config.toml
n_layer = 21
d_model = 128
n_head = 4
n_kv_head = 2
head_dim = 32
d_mlp = 512
vocab_size = 7456
activation = "swiglu"
norm = "rmsnorm"
norm_place = "pre"
norm_eps = 1e-06
positions = "rope"
rope_base = 24100.0
rope_fraction = 1.0
qk_norm = true
attn_scale = 0.177
bias = "none"
tie_embeddings = false
parallel_block = true
init = "uniform"
init_std_qkv = 0.0588
init_std_o = 0.00907
init_std_up = 0.0588
init_std_down = 0.00454
optimizer = "muon_variant"
lr = 0.0116
lr_mult_down = 2.0
beta1 = 0.95
lr_head = 0.00975
grad_clip = 0.5
warmup_steps = 0
schedule = "wsd"
decay_fraction = 0.892
decay_shape = "pow"
final_lr_fraction = 0.05
batch_tokens = 65536
seq_len = 256
doc_mask = true
train_tokens = 331100000
steps = 5053
dataset = "wikipedia_en"
Each number is 500 + 40 x the weight over its row's rms, rounded and kept within 0 to 999. Layers, rows and columns count from 0. Numbers have three digits each. The size before them is the row's rms in percent of the matrix's.

# layer 16 MLP down, 128x512, rms 0.368, rows 0-99, columns 64-127
097:544476471499498534518416434491460564620434455514519508473463486506518515463471480492492481542534458533472491486602536543478498500491406503437470461491458503538415429544503491474500475513532484
098:563464452464430481446543485474486471444457559616502538505540508568449510520451526394530555489507544513505478516447521482497494481522462438550520514568493494506485458526571526502533496565495503
101:497433494517512443521478472503510397527479543547558535502560493550517559496436463570509516529465456420465460636526550496496487466537485485546474533560466509438538437534470500567454484442476503
095:539511477495502568549512500529448490494427515527468573561493512518502533483525515549533500507554502573458521488526475503495482435486480503480440441461521499504437494494503528538513530474501548
094:493446489405507523522466493476483463508438443492528477492498514513504441557528527472541491534450483505491538510511525523533536443493415430495513455525476527506430533464494486445482541527539459
092:536483460595542512474436495479505584511548502484475515532526524513519466502529462487516560509482455578592539524527435501504510475498453510442486478461488626552528459493448443460502531505526465
095:508500435566509529513443481441466522511543490476500527484498539440508428519493502503483464514431528494583476485525477525441503446479498492488513590493519446549481542503486539451428454516508413
093:533450436524499511524474447476509482525490409554484498469463496485491535402530461477500538520491452516467506464443520504466539475524529455518480510452519465468482504483413493435491558474474515
101:459518488499529518521506529468513500453491476497538518496532509573443526585518502506521569453531488475421450556449430480544532508520510562491511520478554541458505486501476537533595427529539489
099:514498505525491568529477502505409507500489496512515431472564537523486484454476559522569499501469504466522450475591440538417490546486504477553530543523510444551473501527615456425490571561460546
092:534529540468540458467452534495504458494466424480501505491533455528483529529568534501554364572523496424492511485553478562543492525447500522482556490467491564460536597417546520535540517516470508
098:414507540497503496477493530496484518456527475467547498516528496452577487468544492505495453467540606490448460450514568545509549483561484505496516532522557490467470485546507547503478475530520548
100:509423556530515426457518505602606458522442574546528488565459512511485476513481419474485468507457472519563510541456499516443484486439517451501483528488507540521533531564508585499512496494487408
100:492523475535495424528436512471516449466575523435460525523428496563508495562509482468535482518467573437475511506491525555523469581497588520499482466478493520562496497495484525472523486494443500
099:480628474520503499498494419475502519466465460492447503577477505465579495531487462491493502454506455557499491461470518552514444489507527509449517500501519581522521530500446479493479552448523510
103:495524538503510542511537501509465491453524480536502537532445503507556508546468476457512494458461546513504461522509459488540493495460534455506493500522521544490472590494462416492490523437397569
094:595529451583481574486500498545560472448460513455499578491450500465542499584485546502475517456515479572529505485501553470496492506505500467519424543547450531457474525473443543474449516479428477
101:513527494486545521428499597504474438502507483495511503466428490551518467426491490527549520570487474525572506477479501606521521532496435524471524526497494452446558441394481468520552560542523500
097:447474548545524482506519577472482500434486471513498546510512523518502493473561524538493433482551499502513428480480511471472498429548509533495516477590512518447505496439442495515455534424461497
114:570456524611543634650440491510462484501514482435494355459468505493489519529535556511593495444509501518485460498434531508544454540471497440424467498506502491493477511563502491437492479472505512
093:541528483461589478541536411532509460531451508584551482468512502475539489513487477494555488496557485501524462500477520461545475486495458538459455445503461586457508572542444452500533502496476437
097:461517515509494412563503511549527491502544488470503508485542496416506525539471497538471545464503487450501526449513451443522510550497474431529494478537488462535550518540458460458542542419490431
100:508407483545558491507508553520533487446587514481537581505512465418476456444531503585530566514494459449590433452516526468504521514502588471481438466561502413498461495488525443490544470504451458
094:593488474515485473494582513517551554494504523450564488558536492558498546514506504470553451471499487461505544547483407457510464490434494474472534469477547457537463528542569522509464527461485491
197:483485484465604483548495511423522588515484419476484489535474475480537477504500513521494488479502481517458498523543544486502488437523501475505444513535501512522525584508508474550567500476524539
097:591518507485445573498538532507474529518557508500506478454591567481530541381487508485504470539459594482548507526505494481539456447486568504533500489497493414508508508519469551440548440487469519
093:519490519464516533561522535551489481484537505529398503538491582472492442460490498403503490473556605497530566505492546461550491498461482452507556488439553448491431513515514564507522502511484541
098:513497457537441506478551508525462458485490505509434548500533458491520475468467484567487452432466422480536498572427479402564475458504430517446448523569488475522540538542539449432491490431528455
098:486531385537539528519511526511551523502470452503492460453404411443476550509451484513557526460513479509484481550480508539504479459495488529457434508534452494494482579468416471464495492478432495
100:506516421511508409538368446374420513528495442411488544514559533467434531560547454418461435534534545463510486517497540477532511473445551446500495547549499500481511497567518457505478485478498567
094:526485501471511504455442559485510441480492518500501433543460498489464520514489450488491492458449477563532503515478531443416451489516497513510468526472453519500466538439536475472576505494433515
095:495538609500445529508511593487581499500545528459518454589538435557476481514534518470430394428452503523549482484505487463536465498550485516528521497402510529535424520491397476477452524492491456
094:516484492523470495545442528504463495439487531438464456501519532473482543565443450488485464525540514562488466526474515564468401418537480586431648435460489453495503460484474541544575543534438454
100:509496570438520526523498467511540451476514456499450496610505587438418535494505464431528512494471462508528480490502448458564508504475485527470493525555436515516484493540490497506514518475491453
099:462464423538539546537538491589451476482469475482437500457566450516479514512487440523509473476494525478431527614587445476595508510567449460451551567508611586528458478516544564551476459480477474
095:565490492519486426514484554505542399501492501486497455484580565443518463541494572536504507530486501469504484497542488547509530528497504492441547445506485486479501464500500534513572465427417515
100:482517455535523559446569467520448488442435487523457551498493470455487444515483527516491511480516510452448505458483488446493523458403510450441477477495535501537390472555514495534514543533514511
096:469557482460547576567437476509467579537511513564482491493433519447474437567413510492516504468452481573478570502403469522561490533494500448533478556471451464528566574567452502496515483500500515
098:500535550566513498499572487525473459438474525463538532445514546438540401570519491505539452545469520502484411492433486524511505522465514541459546509507569491535460533505540453555486453497434533
097:470599488555493480533575452491470455577554548590513527509513490530522548437528459477522522503456505458487539557429499497477521516540463490510497511547519496562507483482467543529465541447520548
097:434449431506498437467514546601539569413543524467533521429528508539465538422492589481499446428528539513505516536399532444454494570535558454539523514416511495437477507499534452468506514531498500
098:474488504542535542526442470487563520568423440475485537535572548525554497516442480509466491463499525448529438470460498471441473502449573521547524535470549495490468497470478492510560523447469488
099:465469499496475491493520541462532492484508501522540522470469527490521540543438495505531445509498483543517524470498523428526622518543506532502515498470544508574559495538574453534477490442493513
103:556516501441534544519479485436517459514527498485484516506457542544512439502551527567493511519511439490568472436485469529495470531501518486518437551476492504430517505528487477484445599544564536
099:504523513534478524481525489587412474426461489463517479499451534520565536430451464507521519492491490484499490577485530528476568573437496502583467569495532582454480564494480503424560490470537490
098:547460457462473501516489519498512419422551528521494493595471500565499509508494508545514468512544442536503530517530510486550401442451446415493537536480477484542484519541526474524553462501476408
093:519457501444480482506517492546542509512535494534519560475456506485421486488496495546558546513562481492481525494521546444417558566503524506529446512485511547469440510452513501541466442514533463
093:547526510460495518403519543525472567492486490463503458446439546516528530531524569545521544465449510574564453439525508467520512512557483520477499467513532529404471499531455465485557475487432542
092:469556452445458477499473515465549520539464543460507519462522581445402446554498533477502501532545455547518392471434459533514464484527515514507461468514422476461486514453571444515521451498532539
095:533472546466520517541505513545554473492451508423509434519540511469522463518611460534483472497500499375471540507512500454397452482451494543546558520462526488501501509551513515469476521561492502
092:549512546483534489478451534466456520466499538507525418497539440496467454467546512437481528475479546514471510504509515487522441474481446518501454553378549485486480517587464510477464495505564476
100:526573499483490548468473506529470523501537475554477483527491547514512469477538441432485527437482487438469528446468556480483547529489502602581546502454484543495533496493457468519522564545576477
098:481511555516464454528497498515503485528577516472443481500510498477426523541428463398501461581555511533481493503494510577471563558510473492491519492460483535465506473508471460409536522531517516
097:492475531512477485543467576492615444525510553563578481506445501502548527482465519541463498478427507472532491479565413506510518531475471425488531411517454557514511463454405501535488514562494412
098:465544427481486506490494473558404517550543550425523502510460518503484484545599547402422489461537462515512467490485546541544473480476450495438540488491459549559510546551471541485527480515502535
098:486581510507475518516532516507432493429450450498520540481514487527504542558501536478502520573427550475477473468542514507544473451512578580587532445489529503481476418515510502462520439520498594
104:553518534459525411555552523455443465510452501443496562449479544485484469475489545423574537489494483546458514470522554472510470502548487474541453544552449501527473481503545517421527458523468420
099:442503516556548477497461519472492560519449526531437479522538476528440540495473532562493540461487572536495579547574552456492448542435567485546488475382503450558524551536456484555517588502485485
137:450547497554500511429495472522552451484598501476496521491473536541499480445486510479612494507497531482553489467465509492480476501431521465516516465554506447525519502432561567395481564492514506
096:545561497503501572503518425540524538445467511535413538583499520454513479501528572493502530488485494539559564502457575494440515490480530517497512461443518516478492537438480509552508461388479489
099:528473527511497464468502481508579457503483502475489536570515527497431548482474552507454529544424555490517493458417419522479530509491463489486479496482438464558479460519492496480482520428465533
099:503490470449473488427483543525425491502502550521482564519555464505503531448524563469542480522461557497467469531473438513469520503459501512513559528495466582522531479541468563471521481528462485
097:455457490519523504489497517479467456453457501509465545589451548482495451516521460498525540444501465500557517469479549501463473450498477524505554448493519471477553510474541466493503408463480441
094:588473567470492562564524493478487498493472500474503524505538403493474467542470429482506491483455484488467511490514478568462530491526505593518505481573458526546507527502522645547474468430522426
097:486515503469457452558486537453508549545522617474503487492533525506533504465519503522493475518509435531481510503497474449441578524486512445541498539550454446470559550486510433496477499515524553
096:444547495564513456465434497515487519514520519492514553519487547473525533500537426430525487554531540515542535612457438562499508453512566474526464453475501439553462462461549503539509421492448444
100:512500492469530516491440431551503540470490487455515536522504421489463554525487516472518513501449476539529496450509430450485533438445458525552470420473549530488512470489455535422489519574583450
094:521536492568472475514463407499392510513435485423501458532481474510466493529475423572468548486484410432455424399492542444511571445482535546467545461460510482496566512515466481511575536532421518
101:428485472456557520477480512466484513431481539471502601471499561426379514477495512440503505478599486493499629507474500500508489563505527536509429497526533441518500488515485480449522478477543443
094:531603481517438455511505481458434464524458528480450524459456512486516446501446568461450478471464504496507519518447478437569563496454447474489501531449486543501446448482383394532449464510515518
107:521492462460565493515502561469434484438476466422449472469501592517497551534540507442482511545502474515513481485532581425515511519501522504549555544523453564546510485475522492488453520501516512
097:509505577440474566480545450481467537560522456567552502417418543571498497522442463494519432461489462528555547452541489519483519463502503458509510488484492558585523541554444467463526575491465547
189:491497497527606510452495533464430555507490485463492463500517515453498550477535496473503514527568545413481533490488491509519460476474531485576445439487524550505501549376586576477548513531517529
101:463547485397514527484490551489555457506490471545523518437484499627473518494530554506465514589492470475450559569582450478522529490432508603513467519496546459509519477477519493563482535572559435
134:444522430509518493443451487516527519553481518433492468463495496500504496505416537522577553526514479531534544433475512528479512587515513449398486508466519506493512509415598488476494475512553507
099:524463454521534503445468525568554556489569561418555570468476531549481541473506487438589506499478437538476509478521489486476554488480499510502508493418511563503504486517531420508541494450453487
097:538497441533565518574470505466537581490537524523496474495523494486485552543580500513534576473514569573553469508547539532500519519481443511578475517490471531540437553519555489548553453525504509
097:551498478506529471524506475479487533529447516447395444471501526496432514452482427534503492492563562478510472528489493412594440477561504473471513502508490485463446484441449547525452549480473450
106:415492531436493507471529493489559477501500457530472470459551527450453491517535531501501533493524489516498491514443482482508528451529577545536520464613489491465541543544505459519540550481442486
090:476504440554477549522588479512435511453483502455486519515452511555433460436550462512501440437464538515544577502519493464524471486507516441460444536516509449534475506597445486497477500518428474
095:499499472494537410493468478509537524431456500544550511488504497450531599442532562431416515598525541496433519484502494485580510568444490470475431505499554447568552503480496529531542568561480537
098:539497529469516513501596485502513494488506443500474491530494536507534485442494431471562512470499514414585469523416579540442458523505530521508493451521504498467489481462583490475544572464513472
097:417537472501496496478459483552553517470558496458442518529478464566481511485484494541516486513475517535513439533515555579486499479468546488509513547547542521490509521496530505504519500522544493
097:494490447466515546491461447493518529476520466494469529581474504498520523501492510537535458511490426527473520480510481453485451528536479523488555462456480511438531452487477495626469552520493468
103:539490504604484490557552564511484539537508476477514474467565528458523450455435496470468554479521464507485471409484478554565492513418407581452538507432560483445483487478457511499518480499459520
091:421433422540495497493529480485466531489559491517465470505539457502429515450462510453567555551455486539457519549499440486502363458537578534472489493448497503399464508508551505461512533543539491
092:502462496510468488508411474483487522478544431507486449531467509470512531471465585509505507484521450563576495484502563541474477580502469475468453475518528541525442521438506506444514520476524516
090:493478528469513586551522488530564527433520530498511461478495582502494566495605442519547441570517457455433584524510539438519536523488469512492512481464403462443471485511504520431454499444474473
099:526597444474458479451555484472429445502445523543518511438484482470492519527512457423479492502474494569438453509479533461504485471452454571515489505473530492587512491487444526440438407533512541
096:498484543524494497471616534477524556557492498470444414477519518494494385549492582542600503456487498547461572479452493431536421423618494479563526465526528482443535508493579573489521513484491526
095:446467509487484495492498493491512485537505487425542471480508450514442515528531483533511514464421497523473496517484516424547569525525507446520515578528559475507475461519495462497538533511552444
098:448530462508458510525457528480458497511485447481528409528494493487461468481479486561541538516487532578545458460530557548522475493514510473577452512497515523514478548476446469498569504493518495
096:566497539560475470469471570502491434522483529570490433544571492487529492502508517522491483472476571485481482476467442506556569493524513471516486419551492521589490526533462570521499469505528613
088:536428503492493480462503535495483516568527472535573522522490428566461499539489459515492522482504475493463489494522461483487508467590449574530487528479567436501468503556523509498440472476441479
097:468540561495483472470508488501484449494527579520577485482520440499501489531551518522499564437541410500526474482550518458526506555491486480519479468459597526538494583533541476502494429524464501
096:518561555543515537522544535445443475446496548551507484501560481479529550557473483468499510527492543549502503479474547503492567431545555438516547473491550475485460500466535489418397447466482451
096:473542452534493519500460440512514523495455605469531547487530534508537521506477537549544589475551476479526505497531514454521470491493513564483410571475535420501506460499516448500547532491504447
096:559480581536533514557537490578431499478522520538532457542504508473525574497462539497363516467504429422508483480557504400483466565463530469532512580548515532500487545517485523370464491518494541
101:427548534448564432469528533504487480561562471439502515450506520467493426523454585514521478497464468547546446522513536549500476508462500493571499467439489467529477480513591475468469530457524494
092:514471474583552462492515552456503457513518470501492501471577501510545533503466515502525481569557409536563440512514473442560494564490489495469571521491467445549473533491551494551471512483492510